Weights of a small transformer language model.
Architecture: rotary positions, normalized queries and keys.
Each number is 200 + 20 x the weight over its row's rms, rounded and kept within 0 to 999. Layers, rows and columns count from 0. The size before them is the row's rms in percent of the matrix's.

# layer 4 MLP up, 704x256, rms 0.0424, rows 357-361, columns 0-255
100,196,193,232,194,207,200,197,213,194,218,178,164,161,213,196,214,194,193,221,219,191,217,216,176,211,191,187,208,221,194,197,238,184,205,216,168,189,187,191,224,230,215,192,215,205,163,227,204,192,173,165,173,198,199,167,156,192,190,240,196,223,191,209,193,205,179,207,217,163,197,213,191,199,210,227,222,218,227,209,209,193,184,235,176,219,222,192,179,149,210,179,217,195,178,211,173,223,218,172,221,200,173,186,198,208,172,241,192,195,178,218,203,205,212,171,238,212,240,207,200,190,186,178,204,198,167,148,170,219,205,203,193,189,200,177,161,187,198,186,216,225,202,215,192,175,209,198,214,169,199,196,227,181,230,194,238,218,201,209,243,191,209,199,192,224,225,199,215,198,198,215,245,210,168,171,201,179,194,198,216,216,196,206,212,182,194,217,187,206,222,201,200,179,209,188,193,267,184,211,227,207,197,193,199,239,180,224,180,189,202,183,190,186,174,182,215,219,203,220,210,253,224,221,175,194,254,237,189,203,201,200,219,197,207,208,208,238,180,177,190,189,210,213,187,204,220,230,189,209,197,207,236,208,198,229,207
101,207,186,207,194,183,206,180,193,190,214,188,207,192,189,206,206,195,199,168,154,180,211,194,204,202,201,184,236,208,199,175,234,228,202,208,196,214,202,241,195,188,208,208,191,207,192,170,183,207,198,204,258,202,206,223,179,192,179,213,204,196,205,172,194,155,172,173,224,162,232,207,210,206,244,182,205,208,190,196,216,199,209,239,211,185,187,164,176,185,218,183,188,197,169,173,198,222,212,179,202,162,195,215,190,230,153,199,238,218,199,197,194,206,189,206,195,244,203,175,178,170,233,206,176,195,198,237,210,206,243,203,207,193,167,208,183,226,237,180,187,198,158,175,192,213,174,185,180,205,208,206,182,207,183,204,194,172,220,192,180,193,165,231,189,188,197,221,247,196,188,221,186,207,180,160,211,219,206,204,216,203,198,190,177,189,225,185,197,228,190,199,192,192,212,225,164,193,187,197,204,184,227,152,210,216,269,234,204,199,209,185,194,180,198,195,192,233,223,179,173,187,172,207,213,195,193,204,189,205,211,191,167,162,177,179,174,209,188,190,227,237,210,188,229,201,214,186,201,204,187,187,213,170,215,215,224
104,172,220,187,210,208,188,177,208,222,241,195,196,216,187,204,206,183,204,200,200,156,213,189,248,211,200,189,218,212,160,250,179,193,191,182,187,203,171,169,217,179,225,199,194,209,185,199,183,190,221,207,203,201,186,225,154,203,184,205,204,180,194,206,191,191,207,210,188,198,162,227,227,201,223,183,230,221,193,195,218,189,204,206,183,226,176,196,242,180,178,189,211,221,198,194,185,210,203,177,215,176,209,199,221,173,204,207,222,175,217,223,219,204,189,173,178,213,200,226,209,199,208,221,183,220,193,175,222,182,197,213,190,183,234,185,185,192,217,242,194,193,206,190,171,181,195,200,211,181,216,162,206,220,182,216,179,181,173,166,209,218,176,187,215,208,186,201,237,223,259,188,204,223,218,241,227,188,189,188,184,181,223,230,217,219,210,171,197,215,146,210,183,211,198,245,196,199,189,190,218,192,200,217,197,241,221,192,182,187,198,216,194,175,193,203,167,199,234,212,201,224,225,182,252,179,209,201,176,260,152,198,227,172,178,175,185,191,212,202,169,205,206,204,210,199,238,226,192,219,225,191,198,198,202,199,212
112,186,175,195,185,174,193,183,203,210,166,182,211,204,184,172,196,227,179,190,183,197,192,217,202,213,179,213,207,220,214,223,191,218,229,199,188,168,216,207,208,211,198,206,198,204,209,172,200,148,187,177,187,179,232,228,207,240,206,173,203,186,192,186,191,213,216,188,230,186,218,215,180,204,201,197,221,173,181,209,168,227,184,206,224,202,195,218,212,224,221,201,195,194,169,186,206,221,217,239,223,187,208,189,201,211,259,212,174,240,208,179,220,223,213,172,176,192,187,208,217,213,184,241,204,175,202,207,194,221,181,200,225,224,209,227,205,231,192,196,193,185,176,227,198,195,147,229,168,218,240,180,196,217,228,194,203,204,138,174,176,231,211,204,171,205,173,174,207,190,199,189,212,221,259,244,235,161,209,214,211,224,208,223,207,187,149,223,186,190,215,222,231,171,190,222,189,187,202,174,188,181,185,201,175,197,210,187,189,216,204,201,182,205,187,182,174,179,217,204,217,248,186,228,221,192,195,199,201,182,232,195,191,209,231,222,187,210,191,213,193,187,199,212,207,186,183,196,197,202,212,172,227,177,192,219,192
098,206,234,219,190,190,212,185,213,222,192,190,205,182,205,183,201,167,201,171,225,191,178,187,164,215,197,192,188,181,198,235,212,213,187,199,223,206,197,137,180,191,187,212,200,214,205,185,173,191,201,217,243,187,176,232,172,205,140,202,214,213,193,202,180,204,194,199,212,252,208,226,228,204,204,171,216,224,205,223,212,201,199,227,209,186,206,189,215,171,188,161,168,204,188,199,204,242,177,226,215,212,217,205,215,178,201,173,175,200,196,185,167,177,175,215,201,204,173,202,197,177,199,192,214,199,188,192,193,203,199,193,224,232,197,239,200,242,170,173,165,220,210,199,222,178,219,193,243,207,242,222,187,215,206,193,204,168,215,168,224,202,221,214,209,174,209,191,194,195,159,210,176,208,207,194,178,235,200,188,191,226,219,183,212,193,238,175,158,204,239,199,222,216,198,180,238,170,199,194,190,205,196,183,217,182,193,208,223,222,196,192,229,201,245,208,199,213,202,225,194,211,169,195,182,214,186,231,210,194,184,174,194,216,203,210,211,206,218,192,173,198,209,187,204,219,241,250,196,207,209,180,183,184,176,241,177
# layer 4 MLP down (transposed), 704x256, rms 0.0428, rows 357-360, columns 0-255
098,208,169,183,177,212,219,200,178,236,207,208,234,207,196,205,192,181,194,182,185,217,195,184,179,190,219,261,163,195,205,195,221,182,213,201,185,195,223,201,179,186,182,180,191,213,175,194,202,203,180,195,188,188,191,242,201,207,198,181,194,186,215,193,190,172,238,201,222,201,186,193,217,179,193,241,205,197,178,186,197,227,218,198,222,200,168,180,220,226,180,165,223,178,219,200,174,190,183,194,220,172,185,178,171,209,203,206,197,216,193,191,223,154,193,195,192,214,186,193,206,180,205,205,226,196,204,217,207,164,180,194,215,237,243,224,224,178,224,205,224,201,202,201,170,203,189,215,249,167,228,230,199,166,189,211,206,215,216,208,194,194,210,199,171,153,192,207,225,203,209,208,176,207,208,201,206,207,163,224,176,175,213,127,206,196,235,192,193,178,181,205,181,174,236,208,184,148,172,203,185,219,211,194,159,193,175,170,190,200,182,187,202,194,234,216,194,212,212,206,221,199,194,209,238,188,213,180,204,201,219,209,233,214,200,213,223,214,238,178,190,231,168,167,183,190,207,212,186,244,199,182,196,224,212,178,189
101,182,223,215,211,180,193,196,202,217,229,201,216,199,201,185,204,212,176,221,203,219,187,205,174,230,227,224,219,221,216,218,198,229,211,188,202,202,173,220,179,181,171,226,217,219,195,221,213,206,200,218,200,174,194,186,149,210,223,184,209,215,210,208,219,204,234,195,209,204,232,195,185,192,222,174,215,210,179,182,223,172,209,221,236,201,212,185,238,212,195,197,196,181,182,186,189,165,218,162,167,178,208,252,250,184,148,211,207,203,184,168,205,204,156,226,184,201,226,211,192,198,206,243,200,180,211,225,201,217,251,195,189,230,145,230,205,189,210,217,189,216,223,194,210,198,168,205,158,206,190,193,198,199,195,215,180,188,199,196,184,230,163,194,195,207,225,197,177,211,180,199,216,206,183,181,201,210,170,195,214,197,174,172,254,176,213,201,186,195,168,212,191,207,197,215,192,194,207,215,194,185,219,165,184,208,198,168,192,230,216,196,198,190,191,183,236,203,222,189,196,166,191,221,224,242,213,193,200,217,199,202,199,149,200,198,193,203,185,162,194,200,145,210,205,203,170,223,182,226,213,202,206,193,192,171,193
101,198,190,187,201,222,229,181,187,225,225,196,214,202,182,201,169,211,188,205,213,191,243,223,231,242,216,173,201,207,197,203,165,177,221,193,193,206,161,172,224,208,211,175,184,212,194,218,163,181,249,196,216,182,203,188,182,216,175,206,211,171,213,182,200,230,210,236,188,178,173,209,220,211,204,178,210,197,206,204,190,221,182,209,179,232,182,177,204,189,204,178,204,199,156,225,190,215,215,191,186,194,220,171,212,206,210,206,232,181,221,229,223,191,196,187,161,197,211,188,198,210,205,193,172,198,182,203,219,182,177,236,184,182,182,190,216,192,216,204,182,241,174,196,199,143,219,230,189,209,233,206,193,206,203,194,217,208,165,194,209,217,208,180,198,205,191,229,195,196,205,187,204,202,202,211,205,171,187,195,180,205,194,191,215,192,208,183,226,166,182,224,200,166,189,188,221,199,182,176,226,208,190,219,187,218,201,211,172,211,231,201,171,220,208,163,195,153,263,226,159,204,176,239,203,187,214,189,187,217,157,230,229,144,184,195,186,227,194,215,237,218,198,210,187,178,212,209,205,198,235,186,188,206,191,169,216
103,189,204,216,170,177,197,201,196,182,190,201,223,242,184,194,198,171,208,209,200,226,204,216,210,199,177,218,228,174,242,220,208,206,206,192,196,211,197,166,189,181,194,152,185,205,173,182,221,177,204,215,204,197,224,194,171,196,201,196,208,201,168,185,174,222,231,213,210,209,220,229,204,209,220,194,203,189,200,197,201,195,208,205,213,224,251,202,225,199,232,168,213,226,207,201,202,213,194,206,228,188,194,164,187,201,222,195,215,207,185,185,204,175,178,213,184,186,176,200,229,180,175,198,214,207,184,200,194,231,193,182,183,188,211,274,202,241,202,218,201,197,207,195,191,211,184,239,164,240,185,200,199,209,246,230,196,203,188,193,193,182,211,212,185,169,190,195,217,178,215,200,207,210,225,235,215,197,209,191,188,213,270,219,215,208,187,186,200,229,178,163,222,170,203,197,181,167,159,232,196,182,242,193,227,171,201,177,200,198,195,188,198,229,180,172,199,193,178,222,180,202,202,216,222,185,197,218,211,210,220,178,177,218,202,181,202,242,226,194,170,223,217,189,221,192,185,169,242,192,201,186,234,151,197,221,207
# layer 4 MLP gate, 704x256, rms 0.0431, rows 358-361, columns 0-255
101,204,194,182,171,200,197,238,209,190,224,199,210,192,201,201,214,178,191,200,172,186,194,189,222,208,195,207,196,223,178,215,209,197,210,223,230,215,221,229,212,203,192,192,196,191,227,213,175,180,194,209,211,230,210,165,224,197,170,205,170,222,207,184,154,169,213,222,221,202,178,224,186,185,235,201,177,213,199,197,232,206,221,205,229,175,205,167,196,205,199,221,173,165,205,185,155,185,183,180,212,191,191,254,208,171,169,194,180,219,173,197,184,188,173,232,182,233,184,184,189,186,203,248,215,200,226,226,164,215,250,181,208,200,212,188,218,166,197,181,214,202,200,156,203,210,213,219,182,207,200,197,207,244,189,196,176,217,197,219,209,244,182,222,164,182,233,176,196,205,184,217,234,211,218,177,222,210,172,218,223,158,202,183,216,218,202,147,175,212,183,191,175,211,197,224,229,217,215,205,192,188,196,198,193,214,236,182,177,209,228,224,215,215,202,220,244,225,215,194,184,208,218,204,225,199,231,184,189,190,182,206,203,171,224,194,202,183,204,195,246,218,185,199,224,191,201,216,192,178,230,205,205,224,199,196,205
100,176,181,177,199,232,165,222,222,179,192,175,201,229,197,208,211,223,191,183,223,217,205,178,195,209,178,161,201,200,229,222,169,195,186,181,180,219,172,181,184,213,243,208,217,193,188,191,181,236,187,219,222,171,233,201,208,194,196,176,179,182,193,186,226,193,216,199,212,193,181,191,220,207,190,147,165,196,209,227,213,178,208,188,218,228,191,167,196,191,152,213,197,193,247,220,182,204,208,217,203,217,159,190,203,209,219,191,188,184,185,197,236,190,204,180,167,234,180,193,223,180,228,205,195,205,180,183,220,188,195,193,210,208,168,180,165,175,173,200,230,209,199,182,194,187,217,182,215,230,194,227,173,246,216,202,239,186,184,192,179,209,212,198,219,201,202,219,202,201,226,220,228,153,207,180,165,202,222,193,214,206,207,194,213,208,176,235,180,193,223,189,189,190,186,165,231,232,176,163,222,219,195,187,204,216,215,204,175,207,177,184,221,230,219,161,199,191,197,234,209,210,178,237,190,201,206,201,193,216,188,176,214,183,189,186,156,218,216,223,179,170,229,228,204,198,202,164,205,201,200,197,204,188,203,201,231
095,228,188,192,210,164,207,236,189,232,198,185,194,231,211,195,179,174,199,171,177,201,139,247,169,226,216,160,223,187,211,235,188,218,201,208,235,178,237,172,225,214,206,198,166,228,199,184,208,201,211,182,189,191,181,218,199,220,222,196,184,205,187,180,209,197,204,205,155,177,209,211,185,181,216,191,196,185,209,227,150,212,229,205,194,199,195,178,233,198,208,204,181,211,221,198,238,175,194,186,218,220,192,214,192,205,200,218,205,186,193,183,177,204,221,230,201,198,188,178,202,178,165,153,215,206,204,164,203,205,187,180,192,224,206,203,214,194,171,216,205,209,204,214,208,199,156,201,206,169,207,195,217,196,214,210,195,211,204,188,177,199,196,190,192,188,182,204,184,182,219,194,185,200,189,216,165,193,211,220,196,199,224,217,211,186,201,237,178,211,209,243,192,186,181,162,182,205,188,126,182,210,195,208,150,223,192,225,207,181,206,194,223,151,198,213,217,210,193,204,176,202,214,202,196,172,187,186,186,186,200,196,195,166,181,175,198,194,175,175,203,153,164,175,203,202,186,210,204,235,177,189,196,249,213,226,199
096,165,225,193,176,195,197,187,200,194,214,154,233,169,230,188,221,181,186,204,177,194,176,200,238,170,222,212,199,209,178,217,168,195,184,180,199,203,192,201,196,199,181,183,190,206,218,210,197,210,173,205,200,204,182,219,198,202,190,181,179,229,204,198,185,215,205,202,209,195,199,196,227,202,192,171,187,214,227,212,225,177,179,213,157,192,243,179,212,201,195,191,161,206,208,202,163,219,168,216,202,199,195,234,249,193,215,198,205,182,220,175,216,203,173,198,226,214,221,199,237,182,213,204,181,176,225,187,191,190,196,183,233,190,186,218,203,201,176,206,220,202,182,197,219,179,187,168,218,213,186,208,190,191,189,165,194,205,242,186,222,232,174,195,182,190,262,175,197,223,200,213,186,186,194,200,204,194,175,214,238,207,179,184,200,203,220,212,182,206,211,189,231,235,214,205,246,233,197,206,209,220,212,192,238,187,176,212,222,183,186,199,199,226,244,212,243,213,222,190,209,194,212,181,170,184,230,209,192,219,198,221,212,205,174,198,229,207,230,218,176,216,244,166,198,247,263,229,192,187,199,200,204,201,189,216,165